Each number is 50 + 15 x the weight over the matrix's rms, rounded and kept within 0 to 99. Layers, rows and columns count from 0.

# v: layer 9 attention value, 192x192, rms 0.135, rows 176-191, columns 0-63
# o: layer 9 attention output (transposed), 192x192, rms 0.122, rows 176-191, columns 0-63
# up: layer 9 MLP up, 768x192, rms 0.148, rows 0-36, columns 0-63
# down: layer 9 MLP down (transposed), 768x192, rms 0.161, rows 0-35, columns 0-63
v176:61 32 65 48 63 20 53 42 49 51 50 63 63 44 60 73 41 51 56 55 55 83 67 51 41 52 54 45 79 56 61 41 48 70 55 75 40 38 26 50 49 51 59 46 30 37 45 45 45 38 51 64 67 56 49 36 34 51 35 54 66 62 74 54
o176:42 55 34 45 55 32 60 56 17 41 50 24 49 60 55 65 82 43 45 56 66 55 58 46 47 42 68 58 52 70 41 28 39 52 51 34 59 53 31 44 57 41 43 62 50 39 60 26 68 70 29 45 56 57 39 66 23 57 36 56 41 55 38 48
v177:45 38 60 61 54 46 61 56 32 60 26 68 47 25 60 31 39 40 46 40 29 54 43 32 45 55 50 25 59 44 50 36 26 79 55 54 40 40 44 58 62 51 65 53 64 26 63 50 50 38 30 64 43 50 71 42 60 54 25 66 60 63 74 64
o177:55 41 40 40 65 31 32 37 25 07 47 30 67 29 60 77 57 48 55 47 44 61 51 39 55 55 26 42 53 49 58 39 58 55 39 57 48 88 58 53 49 62 51 67 60 60 75 55 53 70 41 62 63 53 55 40 67 59 42 21 62 56 72 43
v178:57 88 63 41 49 25 57 54 55 38 48 54 35 42 42 24 73 29 27 70 52 51 42 67 72 81 76 40 76 54 56 60 57 38 64 44 67 66 46 52 61 65 62 63 39 49 54 49 46 54 38 52 74 44 45 46 48 48 44 52 62 61 64 81
o178:67 49 51 47 77 39 29 37 55 59 32 62 39 55 54 30 69 42 43 54 71 40 47 42 46 57 52 25 47 60 42 56 71 53 54 53 67 26 38 50 52 28 62 30 33 58 46 37 57 43 43 43 42 56 57 29 42 65 70 47 52 50 51 35
v179:68 59 82 30 69 64 18 48 64 70 43 70 65 36 34 52 65 39 40 34 38 71 45 17 83 55 72 74 56 47 30 50 34 34 49 27 32 74 41 74 48 58 56 70 73 55 33 43 14 63 61 42 52 40 78 48 64 39 28 70 61 43 18 58
o179:49 30 49 31 60 41 42 58 42 28 67 47 50 69 46 61 70 69 44 70 55 28 51 35 38 43 69 32 62 35 42 42 20 53 63 23 69 49 43 64 42 67 47 65 53 55 18 44 35 48 54 37 41 44 50 36 21 49 80 30 58 59 66 55
v180:43 33 39 41 61 35 56 45 31 41 39 58 61 58 55 45 56 64 51 48 36 51 64 50 59 36 30 48 52 46 66 84 29 84 45 60 53 45 69 43 72 63 55 52 60 31 54 38 50 28 59 37 52 28 57 50 28 39 37 51 59 69 46 47
o180:42 55 57 45 63 39 59 53 26 79 45 35 70 66 59 57 54 53 36 44 30 65 42 25 38 50 50 52 46 45 56 44 33 56 59 31 48 55 44 56 29 29 49 47 35 53 62 76 47 34 69 50 59 37 29 36 63 61 43 44 45 60 50 62
v181:43 44 83 87 49 48 46 75 47 46 63 44 56 44 54 74 38 77 61 73 63 74 20 46 56 42 69 50 66 53 62 54 45 51 53 51 40 75 61 57 65 65 42 43 63 36 56 25 53 42 63 61 62 60 43 47 19 66 64 56 62 58 51 55
o181:56 57 56 47 60 26 42 69 71 56 47 33 41 29 53 71 49 38 47 38 22 55 62 21 56 51 50 39 47 43 57 46 23 52 47 66 56 67 34 54 47 28 74 22 12 33 43 48 56 47 30 60 24 54 36 48 40 59 47 70 56 49 63 63
v182:38 49 79 58 58 37 60 60 43 71 44 24 52 61 56 24 47 59 46 26 58 64 32 46 64 67 38 49 75 69 24 53 40 43 53 48 23 40 61 46 68 53 72 47 51 54 51 39 53 27 34 36 50 67 46 41 62 62 27 70 74 56 47 40
o182:56 49 65 35 59 35 43 58 13 39 39 33 42 52 29 38 60 53 45 55 55 35 39 52 27 84 61 40 49 41 35 47 32 79 53 52 48 40 40 62 64 67 57 50 50 60 48 69 42 50 70 33 50 60 22 60 73 76 56 58 48 50 57 44
v183:33 38 23 46 53 47 43 59 74 49 54 64 84 52 68 41 35 39 46 53 41 59 63 34 44 41 72 65 47 56 38 64 38 33 49 60 69 45 30 81 51 51 72 25 53 56 58 37 43 54 52 20 65 45 60 68 49 52 31 61 44 74 57 30
o183:55 67 47 55 60 47 58 47 44 69 50 58 64 49 39 61 63 47 42 35 50 32 58 33 50 54 44 60 52 61 51 28 57 66 40 47 51 45 55 67 30 62 51 52 41 61 62 49 16 57 59 60 62 41 42 65 58 46 41 20 29 45 52 34
v184:51 32 63 67 51 63 57 42 52 42 31 18 21 46 57 39 38 43 55 60 28 39 74 38 58 66 46 55 42 63 60 52 42 61 49 12 71 59 56 36 34 70 45 33 47 60 75 80 38 61 44 17 57 76 39 70 59 59 52 45 51 53 51 44
o184:60 41 69 76 51 62 33 57 53 46 81 59 36 67 79 45 64 41 58 73 54 48 32 35 43 54 39 46 48 60 33 50 35 49 54 70 53 65 48 43 47 54 46 52 49 52 62 57 42 49 56 33 50 48 62 36 26 51 33 36 31 45 47 62
v185:41 48 67 57 54 69 34 54 70 71 53 38 65 56 45 48 56 53 74 70 65 60 35 51 50 30 53 52 60 47 70 65 53 46 49 43 34 57 51 44 76 63 49 59 48 58 29 42 72 56 28 12 61 58 40 39 46 73 24 36 54 27 29 27
o185:56 60 69 44 49 39 58 30 50 63 51 56 37 37 49 54 57 42 60 58 48 48 68 41 62 47 30 47 36 71 56 49 48 52 41 61 65 22 51 43 51 35 55 59 54 68 38 52 34 60 50 46 74 53 32 52 67 57 68 40 47 30 25 68
v186:71 52 56 49 49 67 73 67 63 49 42 58 53 58 34 49 54 56 38 48 67 26 45 44 77 51 49 57 66 61 56 58 24 59 26 58 57 63 46 52 75 45 43 66 57 35 31 36 62 36 26 43 48 37 50 28 51 75 47 45 66 47 39 38
o186:52 65 48 43 37 29 59 60 53 55 48 47 46 37 39 47 36 51 44 46 65 51 41 49 17 77 34 73 44 40 42 44 34 65 55 46 47 50 45 59 44 43 34 62 45 17 65 45 47 37 56 61 62 39 79 52 59 68 67 69 62 66 70 45
v187:51 35 47 54 55 27 33 26 43 56 56 44 43 50 27 45 41 59 43 58 70 28 53 54 62 41 44 29 48 63 61 28 63 52 93 31 43 51 70 36 78 30 39 40 45 41 30 10 40 54 59 35 26 52 52 61 16 35 45 45 36 17 47 56
o187:43 70 42 49 43 33 43 29 48 35 58 44 55 62 33 77 26 68 38 38 68 35 48 48 35 53 65 61 63 53 35 44 38 34 78 56 44 42 51 49 48 31 55 39 53 20 52 58 39 49 24 33 48 33 53 58 52 36 66 61 52 19 51 49
v188:48 50 48 48 52 50 50 32 33 19 45 62 54 47 55 24 55 66 56 27 44 35 43 61 63 52 51 19 63 19 53 46 32 78 39 47 29 56 29 66 57 32 42 44 61 55 44 38 49 29 60 34 69 47 40 54 38 44 23 46 48 63 51 57
o188:32 33 62 66 43 81 67 31 46 53 35 56 77 50 44 58 73 63 66 64 71 56 51 62 52 60 60 32 58 72 64 29 47 31 74 46 45 75 57 82 63 71 60 43 99 43 89 45 51 42 28 53 80 70 43 43 40 47 39 61 49 64 52 55
v189:51 42 37 55 49 69 66 64 42 47 65 47 33 59 54 25 52 63 83 34 35 73 37 50 31 55 43 52 56 56 97 36 55 48 52 59 35 49 48 56 63 48 36 55 39 65 58 15 69 87 41 49 54 59 40 43 62 29 70 57 50 44 40 50
o189:68 62 38 59 41 54 44 65 54 71 60 58 36 69 44 59 50 69 74 38 60 64 47 62 36 57 22 43 59 52 85 34 55 42 54 50 21 42 39 60 44 48 44 45 53 62 50 34 67 59 42 67 42 50 37 24 54 52 63 29 45 52 65 49
v190:30 42 68 42 25 74 30 49 37 44 38 70 66 68 58 30 25 64 51 50 59 77 45 54 54 49 64 61 57 67 47 76 47 71 63 28 56 46 52 32 83 47 24 43 73 19 50 46 63 30 37 57 74 70 54 45 82 55 63 65 33 41 81 56
o190:53 45 60 42 34 52 30 44 24 61 27 58 64 55 45 31 33 37 41 22 46 87 65 41 55 52 20 60 58 46 33 51 22 52 46 59 37 47 34 59 67 35 35 35 63 71 45 69 54 46 43 66 57 56 46 54 54 41 66 62 61 38 61 46
v191:59 60 77 75 30 57 44 56 73 46 47 77 71 17 48 43 24 54 59 61 51 44 42 42 56 65 65 69 20 67 82 37 49 34 65 71 38 33 40 39 70 58 64 35 67 60 56 37 56 52 41 68 22 55 45 72 63 57 62 59 26 56 49 99
o191:46 34 35 48 57 32 45 36 47 45 80 58 54 31 42 60 45 72 48 33 53 47 46 52 59 38 71 67 39 53 45 54 47 48 52 63 41 91 70 69 50 53 62 56 42 33 38 49 49 52 59 11 54 48 32 49 38 58 39 72 68 45 59 44
up0:50 41 41 36 61 72 50 60 67 68 38 74 83 48 52 37 47 28 49 25 54 44 68 43 38 74 74 38 56 37 39 61 28 96 70 27 32 31 42 56 88 41 35 40 52 50 20 49 37 50 39 52 61 46 65 51 64 46 54 62 42 34 08 33
down0:55 67 57 75 52 67 41 46 34 54 54 45 59 23 71 48 56 55 61 26 86 84 69 33 45 59 55 51 28 54 38 52 51 57 40 47 52 66 64 46 94 50 60 40 44 28 73 93 48 48 34 13 64 65 36 46 44 79 37 43 54 30 22 60
up1:62 58 55 46 37 26 30 36 43 92 51 55 63 62 57 44 73 47 61 53 43 43 20 54 34 36 73 63 50 68 64 34 51 58 61 61 24 40 47 55 38 57 40 49 37 48 34 50 45 39 58 42 47 47 46 65 64 31 24 63 47 52 26 54
down1:43 35 44 66 45 80 27 67 36 41 37 66 47 42 52 61 42 28 61 41 32 64 24 48 26 56 17 26 64 76 57 35 32 49 48 42 88 15 43 55 54 56 69 55 50 71 78 25 71 63 55 63 61 37 47 40 24 51 53 30 75 56 23 52
up2:59 50 44 59 38 41 46 47 64 40 68 32 27 70 58 34 43 64 67 21 24 57 45 41 45 56 69 51 31 53 57 44 48 38 27 09 48 65 37 39 54 50 47 44 59 29 51 35 20 57 57 51 61 51 46 67 67 29 66 52 36 47 75 47
down2:41 24 52 66 50 62 62 82 61 48 60 55 42 18 77 44 43 50 43 61 39 75 54 37 25 53 76 47 81 43 47 44 36 40 62 51 57 62 54 71 48 31 58 46 75 47 46 53 47 61 51 23 79 67 55 27 37 67 55 27 56 67 52 39
up3:55 58 33 47 59 44 49 32 49 24 43 44 32 56 71 49 42 51 45 24 50 92 50 55 42 61 37 49 36 18 87 57 47 39 28 34 37 44 58 22 66 36 35 52 17 34 46 65 62 18 51 70 63 37 37 48 23 63 51 62 87 29 51 31
down3:45 27 79 62 59 53 38 63 57 63 42 54 76 74 30 57 27 48 49 61 55 55 42 44 50 55 74 24 46 69 69 32 59 58 52 47 40 33 36 39 67 38 54 50 82 56 36 27 43 34 65 57 62 35 52 52 32 30 38 21 27 40 59 66
up4:45 77 45 21 71 62 64 54 61 47 35 28 70 42 45 50 37 58 83 63 44 67 37 45 27 53 54 45 19 38 50 53 62 59 47 33 55 33 61 63 60 58 61 58 56 13 35 47 49 63 49 60 52 42 40 30 71 38 44 53 37 40 34 54
down4:49 70 58 31 59 78 42 06 37 59 51 34 32 42 46 35 42 57 43 37 48 40 48 57 96 23 51 31 62 40 48 37 28 79 55 50 21 47 48 38 35 61 51 83 52 51 63 52 47 56 55 34 65 40 68 30 63 63 62 37 62 52 28 79
up5:61 49 55 29 64 35 34 47 45 61 69 42 40 65 40 57 44 75 85 70 33 67 60 36 34 54 56 40 21 46 71 75 43 38 67 27 61 56 57 56 68 77 70 63 31 56 32 59 52 78 18 58 64 45 63 34 55 56 33 62 56 34 52 68
down5:17 76 35 62 43 58 70 41 56 36 52 53 51 41 62 22 56 39 45 38 72 43 37 50 56 54 47 36 42 71 42 58 53 43 50 48 51 56 39 55 51 39 37 27 52 63 46 37 82 35 48 52 50 59 53 56 23 54 58 52 68 77 39 29
up6:50 70 48 27 66 65 46 41 48 69 52 53 47 54 25 50 52 53 65 67 65 57 59 56 74 54 52 75 46 34 49 56 54 43 47 70 34 45 59 57 68 44 51 58 74 42 27 51 48 64 21 40 64 52 54 55 50 62 38 23 65 63 34 46
down6:46 61 57 47 30 50 27 52 91 76 42 42 56 43 59 50 56 42 39 58 49 39 46 42 52 46 43 55 94 45 68 74 42 49 54 63 48 72 30 53 59 48 29 31 45 55 66 60 59 00 41 59 34 66 57 55 66 36 67 45 59 31 61 52
up7:47 61 51 35 67 57 61 53 46 62 53 39 78 46 52 64 46 45 59 43 45 55 36 47 57 53 45 64 63 09 43 70 60 58 57 35 47 57 51 46 59 68 70 28 52 53 37 75 54 52 56 62 33 74 45 52 83 46 25 26 64 32 39 50
down7:66 41 58 25 35 85 44 32 73 47 42 59 39 59 29 38 43 47 68 52 41 58 57 65 56 48 43 59 48 40 42 46 78 91 29 54 61 73 48 51 49 58 81 58 46 30 60 52 43 48 30 46 49 35 36 57 42 36 33 36 40 46 43 30
up8:43 73 39 73 71 25 55 52 46 48 35 28 13 45 47 43 51 59 38 53 55 39 33 51 44 46 56 44 53 40 49 53 41 33 63 43 36 53 62 28 32 61 74 54 50 18 32 42 30 17 44 57 20 66 38 79 43 63 57 26 42 43 42 42
down8:49 53 44 74 81 59 43 59 56 36 52 36 31 57 28 68 30 85 76 71 54 75 76 80 77 49 58 46 56 33 52 16 66 58 45 42 44 58 40 55 45 11 45 47 33 41 55 40 44 48 31 30 34 39 50 49 47 36 65 70 24 56 36 66
up9:41 56 70 71 57 57 69 42 66 15 54 68 55 34 36 55 70 33 35 56 30 53 35 47 48 42 71 41 48 48 37 50 70 56 86 75 67 48 65 56 34 33 33 50 35 51 56 57 38 49 17 25 50 56 40 87 44 26 41 49 55 56 68 75
down9:33 33 68 20 36 39 57 54 71 50 56 38 80 34 36 61 82 50 74 49 62 29 52 52 86 78 44 89 64 18 45 65 34 46 17 53 78 32 41 24 50 29 42 83 42 56 49 38 57 42 24 18 31 30 46 93 58 33 51 87 48 58 49 59
up10:26 32 40 48 39 57 64 58 48 64 58 41 77 50 62 69 60 30 99 58 59 56 37 75 33 81 55 11 28 47 55 30 39 41 41 53 68 53 24 66 65 40 48 25 45 45 47 36 48 41 30 73 48 26 20 34 29 51 74 57 69 49 57 50
down10:71 66 31 43 49 37 86 71 37 47 68 61 40 66 49 24 43 64 58 58 71 44 55 68 41 58 30 39 25 54 53 60 81 46 50 36 48 24 37 62 54 38 45 25 61 52 41 46 57 64 56 58 68 36 63 57 41 39 31 40 58 37 56 33
up11:63 55 41 49 40 36 84 57 57 59 60 62 40 53 24 41 23 46 42 63 68 63 51 44 37 32 68 56 42 37 35 63 72 25 55 47 20 29 61 43 41 32 48 35 50 52 44 66 22 29 64 50 40 60 43 45 79 58 34 51 42 32 25 54
down11:50 40 93 63 62 51 42 43 60 69 19 59 56 54 53 72 41 31 27 25 67 59 40 70 44 51 71 73 58 69 74 66 32 60 60 29 59 68 71 39 63 41 60 40 35 67 47 25 65 58 26 55 57 59 28 61 21 34 17 33 59 47 40 84
up12:30 48 64 53 51 53 71 54 59 50 40 33 37 42 15 60 24 54 42 48 30 36 37 40 86 53 34 47 53 54 60 73 49 98 31 55 50 41 38 41 39 12 89 59 86 47 51 69 38 38 52 49 52 52 26 31 35 43 15 62 83 52 38 55
down12:59 50 35 62 56 58 57 56 54 54 37 34 26 64 39 80 38 38 66 46 36 38 81 63 50 68 60 39 36 45 74 41 45 67 80 38 52 48 60 60 41 24 71 39 51 63 68 35 43 47 22 44 21 84 24 81 33 33 28 63 96 54 28 62
up13:79 43 48 36 32 63 59 73 66 25 57 27 71 63 55 07 48 36 49 29 29 29 41 47 35 51 36 31 78 46 32 38 16 28 65 27 35 45 27 75 50 33 64 27 42 49 65 51 16 69 33 45 59 48 26 27 28 50 36 50 35 40 45 48
down13:52 49 34 69 56 45 55 41 51 68 38 68 32 33 48 73 41 55 65 59 66 46 53 34 40 56 62 58 25 31 67 68 76 67 42 44 53 21 67 26 37 51 23 75 62 53 20 37 44 45 74 41 45 42 82 49 67 63 52 54 47 47 65 28
up14:58 40 38 38 56 66 71 36 46 55 67 19 46 64 75 85 52 45 33 67 63 45 60 42 37 60 45 26 17 46 21 60 59 45 49 61 52 23 43 50 66 45 78 56 69 27 56 23 63 70 44 62 25 44 49 40 64 67 48 65 70 48 46 71
down14:72 50 31 33 51 47 61 55 49 48 41 73 49 32 69 34 43 20 54 32 32 34 34 66 64 71 51 37 21 51 14 18 66 52 18 49 22 49 41 59 25 47 59 41 56 99 73 70 73 76 45 35 62 29 71 39 57 53 30 66 67 27 45 39
up15:72 19 53 45 76 24 69 42 29 66 31 60 65 45 40 52 51 49 63 43 20 52 32 48 39 60 62 52 26 35 81 58 45 58 44 41 50 54 55 61 48 58 30 58 44 52 60 39 72 53 39 37 38 60 28 50 41 58 23 70 39 35 48 62
down15:40 47 46 40 63 45 62 46 58 71 62 99 47 65 38 34 42 52 44 54 53 64 73 82 60 51 49 26 39 39 47 24 32 44 52 58 43 47 60 34 53 55 55 28 83 41 47 56 35 60 58 40 54 30 63 60 51 59 73 63 45 84 38 69
up16:63 24 25 49 67 27 36 51 17 47 62 85 63 52 44 44 68 64 45 63 37 34 46 35 43 51 48 61 74 39 60 55 27 44 68 54 70 57 47 47 45 55 42 72 48 78 81 54 53 37 53 62 59 28 65 43 54 35 51 56 53 39 78 56
down16:51 23 53 54 40 75 45 61 73 56 40 27 34 75 47 79 55 44 48 57 56 55 50 81 39 47 52 70 56 52 88 53 71 68 36 51 35 52 66 52 60 13 49 53 71 41 52 41 26 45 61 77 54 43 52 52 30 59 65 44 43 43 19 61
up17:35 41 52 46 60 61 74 42 60 51 52 27 53 35 26 57 58 61 75 22 47 61 46 61 35 41 63 67 77 44 83 71 44 56 47 47 36 55 39 31 67 49 54 78 39 30 66 79 31 74 43 53 44 45 65 00 41 49 58 46 65 49 70 76
down17:64 66 49 48 36 57 22 58 55 18 60 83 43 64 64 48 61 26 47 56 55 54 53 40 37 58 54 46 43 45 34 50 25 32 59 64 68 49 11 64 53 29 62 42 33 47 61 53 54 72 67 48 59 33 60 40 43 52 51 31 40 73 60 52
up18:68 55 63 44 51 51 33 29 41 51 58 47 62 39 49 62 27 44 38 30 33 44 51 53 67 26 54 36 23 35 67 60 50 42 66 64 46 35 48 67 67 57 55 49 58 39 51 62 27 25 50 51 58 23 68 57 12 40 38 57 29 67 35 21
down18:61 69 44 45 53 56 54 35 29 37 41 59 43 40 66 28 47 69 67 68 47 46 41 37 39 51 53 61 57 60 34 68 44 55 36 58 48 55 39 55 55 44 54 43 35 37 55 60 53 48 66 44 31 57 46 30 32 62 52 48 58 40 64 37
up19:53 48 70 46 53 62 63 43 32 25 41 48 52 44 58 38 48 50 27 50 38 45 64 32 61 42 41 54 72 34 63 65 50 84 44 56 26 59 70 60 36 44 57 63 69 43 41 67 46 50 42 77 71 27 54 42 52 54 42 34 42 58 49 55
down19:39 56 42 68 47 70 32 44 45 84 49 63 54 75 39 55 62 58 78 55 65 85 56 64 33 50 46 51 50 60 21 21 60 33 77 30 58 49 64 59 37 53 28 30 33 42 46 41 82 53 46 53 35 45 43 61 47 55 58 70 51 49 53 53
up20:42 43 66 41 46 39 39 56 33 58 35 53 41 44 27 67 36 59 71 42 28 42 23 33 31 51 39 37 35 40 42 69 24 60 55 46 62 53 54 50 18 63 47 39 47 13 37 51 33 30 56 65 56 38 62 49 47 41 46 61 67 39 36 17
down20:68 13 59 43 46 36 52 40 54 46 37 35 52 35 41 51 28 49 48 56 55 72 62 63 46 18 40 57 42 47 45 50 59 51 63 67 61 46 91 43 61 25 47 73 53 37 62 46 34 40 72 73 70 54 38 57 68 65 51 47 46 66 43 58
up21:55 37 52 50 14 55 41 62 39 58 62 46 37 26 57 60 48 45 62 60 38 62 52 57 59 48 62 63 40 64 51 35 60 62 48 55 58 66 37 10 63 41 48 36 60 39 29 63 75 45 24 40 41 77 35 40 52 38 69 48 41 71 50 26
down21:74 35 49 65 26 19 55 61 84 46 32 76 55 34 40 48 47 45 61 29 11 50 43 53 50 80 71 64 41 45 50 59 45 50 69 58 67 46 44 64 61 64 50 58 74 63 38 22 34 44 42 32 70 58 32 56 54 58 22 53 36 80 53 27
up22:41 31 38 58 36 55 58 58 72 77 49 38 46 37 42 59 58 27 29 62 53 51 26 47 39 74 43 60 50 43 34 52 61 52 64 50 57 40 45 61 48 49 57 47 82 58 31 50 38 27 60 49 51 48 67 23 50 58 59 49 62 50 29 66
down22:62 53 30 44 59 25 60 44 55 32 60 40 42 76 65 37 56 70 74 38 72 42 66 44 61 54 40 50 29 55 41 27 55 56 45 46 80 59 24 37 47 64 47 37 28 54 71 37 56 65 45 65 74 42 35 86 60 70 43 38 59 59 57 35
up23:64 06 37 50 53 39 59 56 66 40 67 76 73 49 52 61 39 54 67 50 30 47 61 29 36 52 62 38 58 63 22 42 48 55 30 64 56 40 71 39 63 73 60 52 51 53 29 33 35 64 50 26 26 82 48 68 27 68 49 56 72 35 51 63
down23:63 46 55 90 42 64 31 19 62 47 34 61 51 48 65 52 53 38 64 21 69 41 74 38 70 48 82 31 69 52 49 31 34 18 63 54 57 55 61 43 45 57 48 42 53 47 54 68 46 58 32 96 48 50 43 67 54 65 57 55 43 26 44 71
up24:60 60 55 65 45 53 46 62 30 53 36 42 46 37 59 24 47 45 67 44 44 65 52 50 55 82 27 77 48 31 66 56 48 41 61 45 51 45 43 73 57 30 65 75 52 69 49 58 44 46 65 57 75 52 59 58 61 20 52 55 60 44 41 55
down24:33 60 41 44 69 54 40 46 66 63 36 63 49 40 50 68 24 55 36 74 58 38 46 37 58 43 60 26 59 71 60 52 55 32 64 64 55 51 44 48 62 66 33 66 48 47 68 49 53 52 33 65 61 74 57 58 46 56 65 58 50 58 56 64
up25:48 60 57 50 58 43 76 41 32 41 53 58 62 47 25 53 39 53 54 26 59 54 59 61 40 60 42 53 57 69 45 49 25 41 55 59 67 65 39 31 50 68 51 27 48 49 38 54 67 39 38 54 47 62 47 57 51 65 47 58 30 45 50 78
down25:60 57 25 47 61 39 41 63 57 59 52 43 40 51 46 51 44 41 80 54 40 64 31 43 57 29 46 48 38 49 42 53 51 49 62 39 43 42 41 46 34 41 56 41 51 59 37 31 55 51 65 40 46 48 57 54 58 59 58 77 62 57 51 49
up26:58 51 50 33 46 33 87 47 53 29 58 51 54 44 42 68 57 79 21 65 60 44 59 65 74 54 59 36 67 34 30 68 51 37 45 28 47 53 65 37 57 49 58 45 53 26 34 66 44 19 81 64 29 32 32 71 48 49 37 55 58 37 56 67
down26:48 54 21 60 43 48 44 42 38 49 28 44 12 36 27 55 45 36 25 47 14 23 66 56 59 57 60 72 49 29 58 46 38 44 49 33 69 32 41 69 44 62 48 74 74 41 58 61 34 32 48 55 38 36 37 55 56 40 38 42 17 45 66 41
up27:54 52 40 69 89 48 51 44 38 38 53 51 40 52 39 52 77 71 45 37 57 52 36 69 30 63 62 44 77 71 24 53 53 31 30 49 42 55 13 50 57 38 18 53 55 54 38 73 50 43 71 28 55 41 65 62 47 19 46 61 27 25 48 59
down27:43 62 59 69 27 46 56 63 46 41 57 55 59 36 32 39 58 60 31 68 54 44 77 68 56 65 81 60 61 45 64 45 43 53 53 16 73 24 36 49 60 22 30 82 71 50 63 55 35 67 49 41 41 32 43 45 94 39 40 14 29 70 58 60
up28:68 40 46 64 37 72 54 56 32 51 38 52 50 51 16 54 56 46 18 44 75 99 42 44 70 46 24 56 43 49 39 35 48 52 54 51 55 27 58 59 54 53 38 59 72 62 36 55 66 30 30 55 33 57 58 43 64 43 54 45 36 10 23 69
down28:67 48 35 60 59 52 72 99 72 59 70 43 58 50 64 33 63 24 67 45 62 99 71 34 59 52 39 58 47 41 27 54 39 74 43 49 41 38 40 70 61 72 58 65 42 42 73 33 46 47 42 54 41 56 43 63 56 38 65 41 64 81 61 66
up29:75 81 76 31 51 41 80 17 37 52 50 52 15 60 12 48 57 16 48 39 49 25 44 65 50 48 49 57 71 46 43 48 49 40 50 56 60 45 59 65 19 46 43 28 62 72 31 80 74 71 40 39 50 43 57 49 50 24 39 33 28 33 62 71
down29:49 28 38 46 61 55 21 68 28 59 63 51 45 55 38 39 71 64 20 70 45 47 50 59 41 21 66 43 14 64 55 37 51 54 77 42 37 50 26 32 62 59 66 60 51 49 50 29 64 44 22 59 32 66 45 55 47 45 47 35 38 60 47 63
up30:50 48 90 76 49 36 44 55 62 60 42 65 63 42 71 38 44 59 24 27 45 47 62 52 42 45 55 43 62 47 35 67 78 42 43 47 65 69 22 65 57 57 47 36 73 50 64 71 78 43 55 55 30 26 60 29 23 43 46 60 73 56 44 50
down30:75 65 14 46 49 61 45 30 61 62 54 26 60 52 68 28 43 40 62 46 45 24 62 63 74 54 71 37 76 56 44 54 27 45 72 47 75 52 75 21 94 47 23 48 59 28 32 29 57 63 55 48 44 43 66 47 59 27 37 54 57 76 49 71
up31:60 30 51 69 52 37 66 68 45 65 59 73 52 59 29 73 44 61 64 58 68 37 33 39 73 61 46 51 53 40 53 61 46 51 56 54 77 58 72 63 49 51 38 87 65 54 35 51 60 53 62 63 46 42 40 37 48 42 57 61 47 37 37 65
down31:61 36 62 43 26 72 57 58 48 46 50 37 23 46 65 48 41 47 55 78 39 40 48 61 42 57 60 66 54 66 51 46 69 66 45 48 39 18 35 54 38 65 50 40 42 52 58 69 40 23 42 54 57 43 35 40 40 28 56 44 53 66 65 49
up32:52 50 80 65 18 50 67 53 47 75 46 27 52 43 19 48 30 40 67 27 44 43 37 51 72 61 53 56 54 66 29 56 40 44 39 49 50 33 48 57 46 41 61 58 51 28 60 74 65 44 35 71 52 69 63 48 60 70 69 34 53 48 66 32
down32:56 62 53 42 52 60 37 31 63 30 54 60 62 51 61 43 92 47 50 64 64 43 65 56 52 28 42 44 52 29 40 31 47 64 74 52 59 71 43 42 48 41 42 33 38 69 52 36 66 70 41 21 39 23 53 48 32 57 49 42 54 62 49 82
up33:36 74 51 31 43 60 51 71 46 69 53 36 44 51 34 52 57 77 25 55 44 60 72 37 34 69 58 16 41 28 24 42 59 38 67 55 30 40 49 57 45 19 52 70 75 64 43 41 66 45 26 38 35 39 67 40 51 59 49 55 19 40 75 41
down33:49 46 41 32 29 31 35 30 37 57 59 50 38 58 69 64 52 37 51 62 75 52 84 50 37 71 80 29 34 69 34 51 70 65 55 57 67 70 64 54 61 46 32 30 38 52 57 59 57 55 76 74 29 51 38 56 71 38 45 32 58 36 29 89
up34:41 43 81 73 30 62 37 61 52 60 79 40 46 68 39 75 87 31 44 50 79 32 52 41 56 61 67 66 51 40 41 27 52 52 57 55 38 32 33 49 42 21 36 54 56 47 42 35 22 37 49 60 48 47 48 47 61 47 69 45 60 47 39 84
down34:51 51 56 65 40 65 46 61 58 60 70 43 38 56 37 93 53 56 57 57 76 28 43 51 48 65 79 37 41 44 58 54 53 48 41 40 70 38 49 38 51 41 36 64 63 44 85 65 47 32 49 48 44 15 59 77 55 60 52 40 42 48 58 58
up35:37 31 67 66 69 50 47 26 39 51 66 48 47 39 27 58 56 34 11 55 41 24 37 34 12 55 55 50 58 43 47 77 31 76 26 66 22 31 42 71 78 41 42 20 50 46 07 29 55 55 46 35 54 41 50 67 70 65 40 54 45 44 33 39
down35:47 48 52 24 61 37 47 66 47 62 55 63 54 55 33 52 48 56 42 47 33 48 63 22 42 56 53 66 48 61 42 69 67 42 69 82 32 47 26 58 55 53 68 24 80 33 42 56 47 61 71 77 48 22 63 60 32 36 40 54 52 48 45 38
up36:61 44 45 49 49 33 51 46 24 35 66 33 45 63 56 79 63 47 54 69 35 42 49 40 56 21 42 50 59 62 38 38 45 54 34 79 63 37 36 46 37 34 53 74 49 36 45 34 32 64 66 48 62 37 42 59 43 68 58 78 53 63 50 32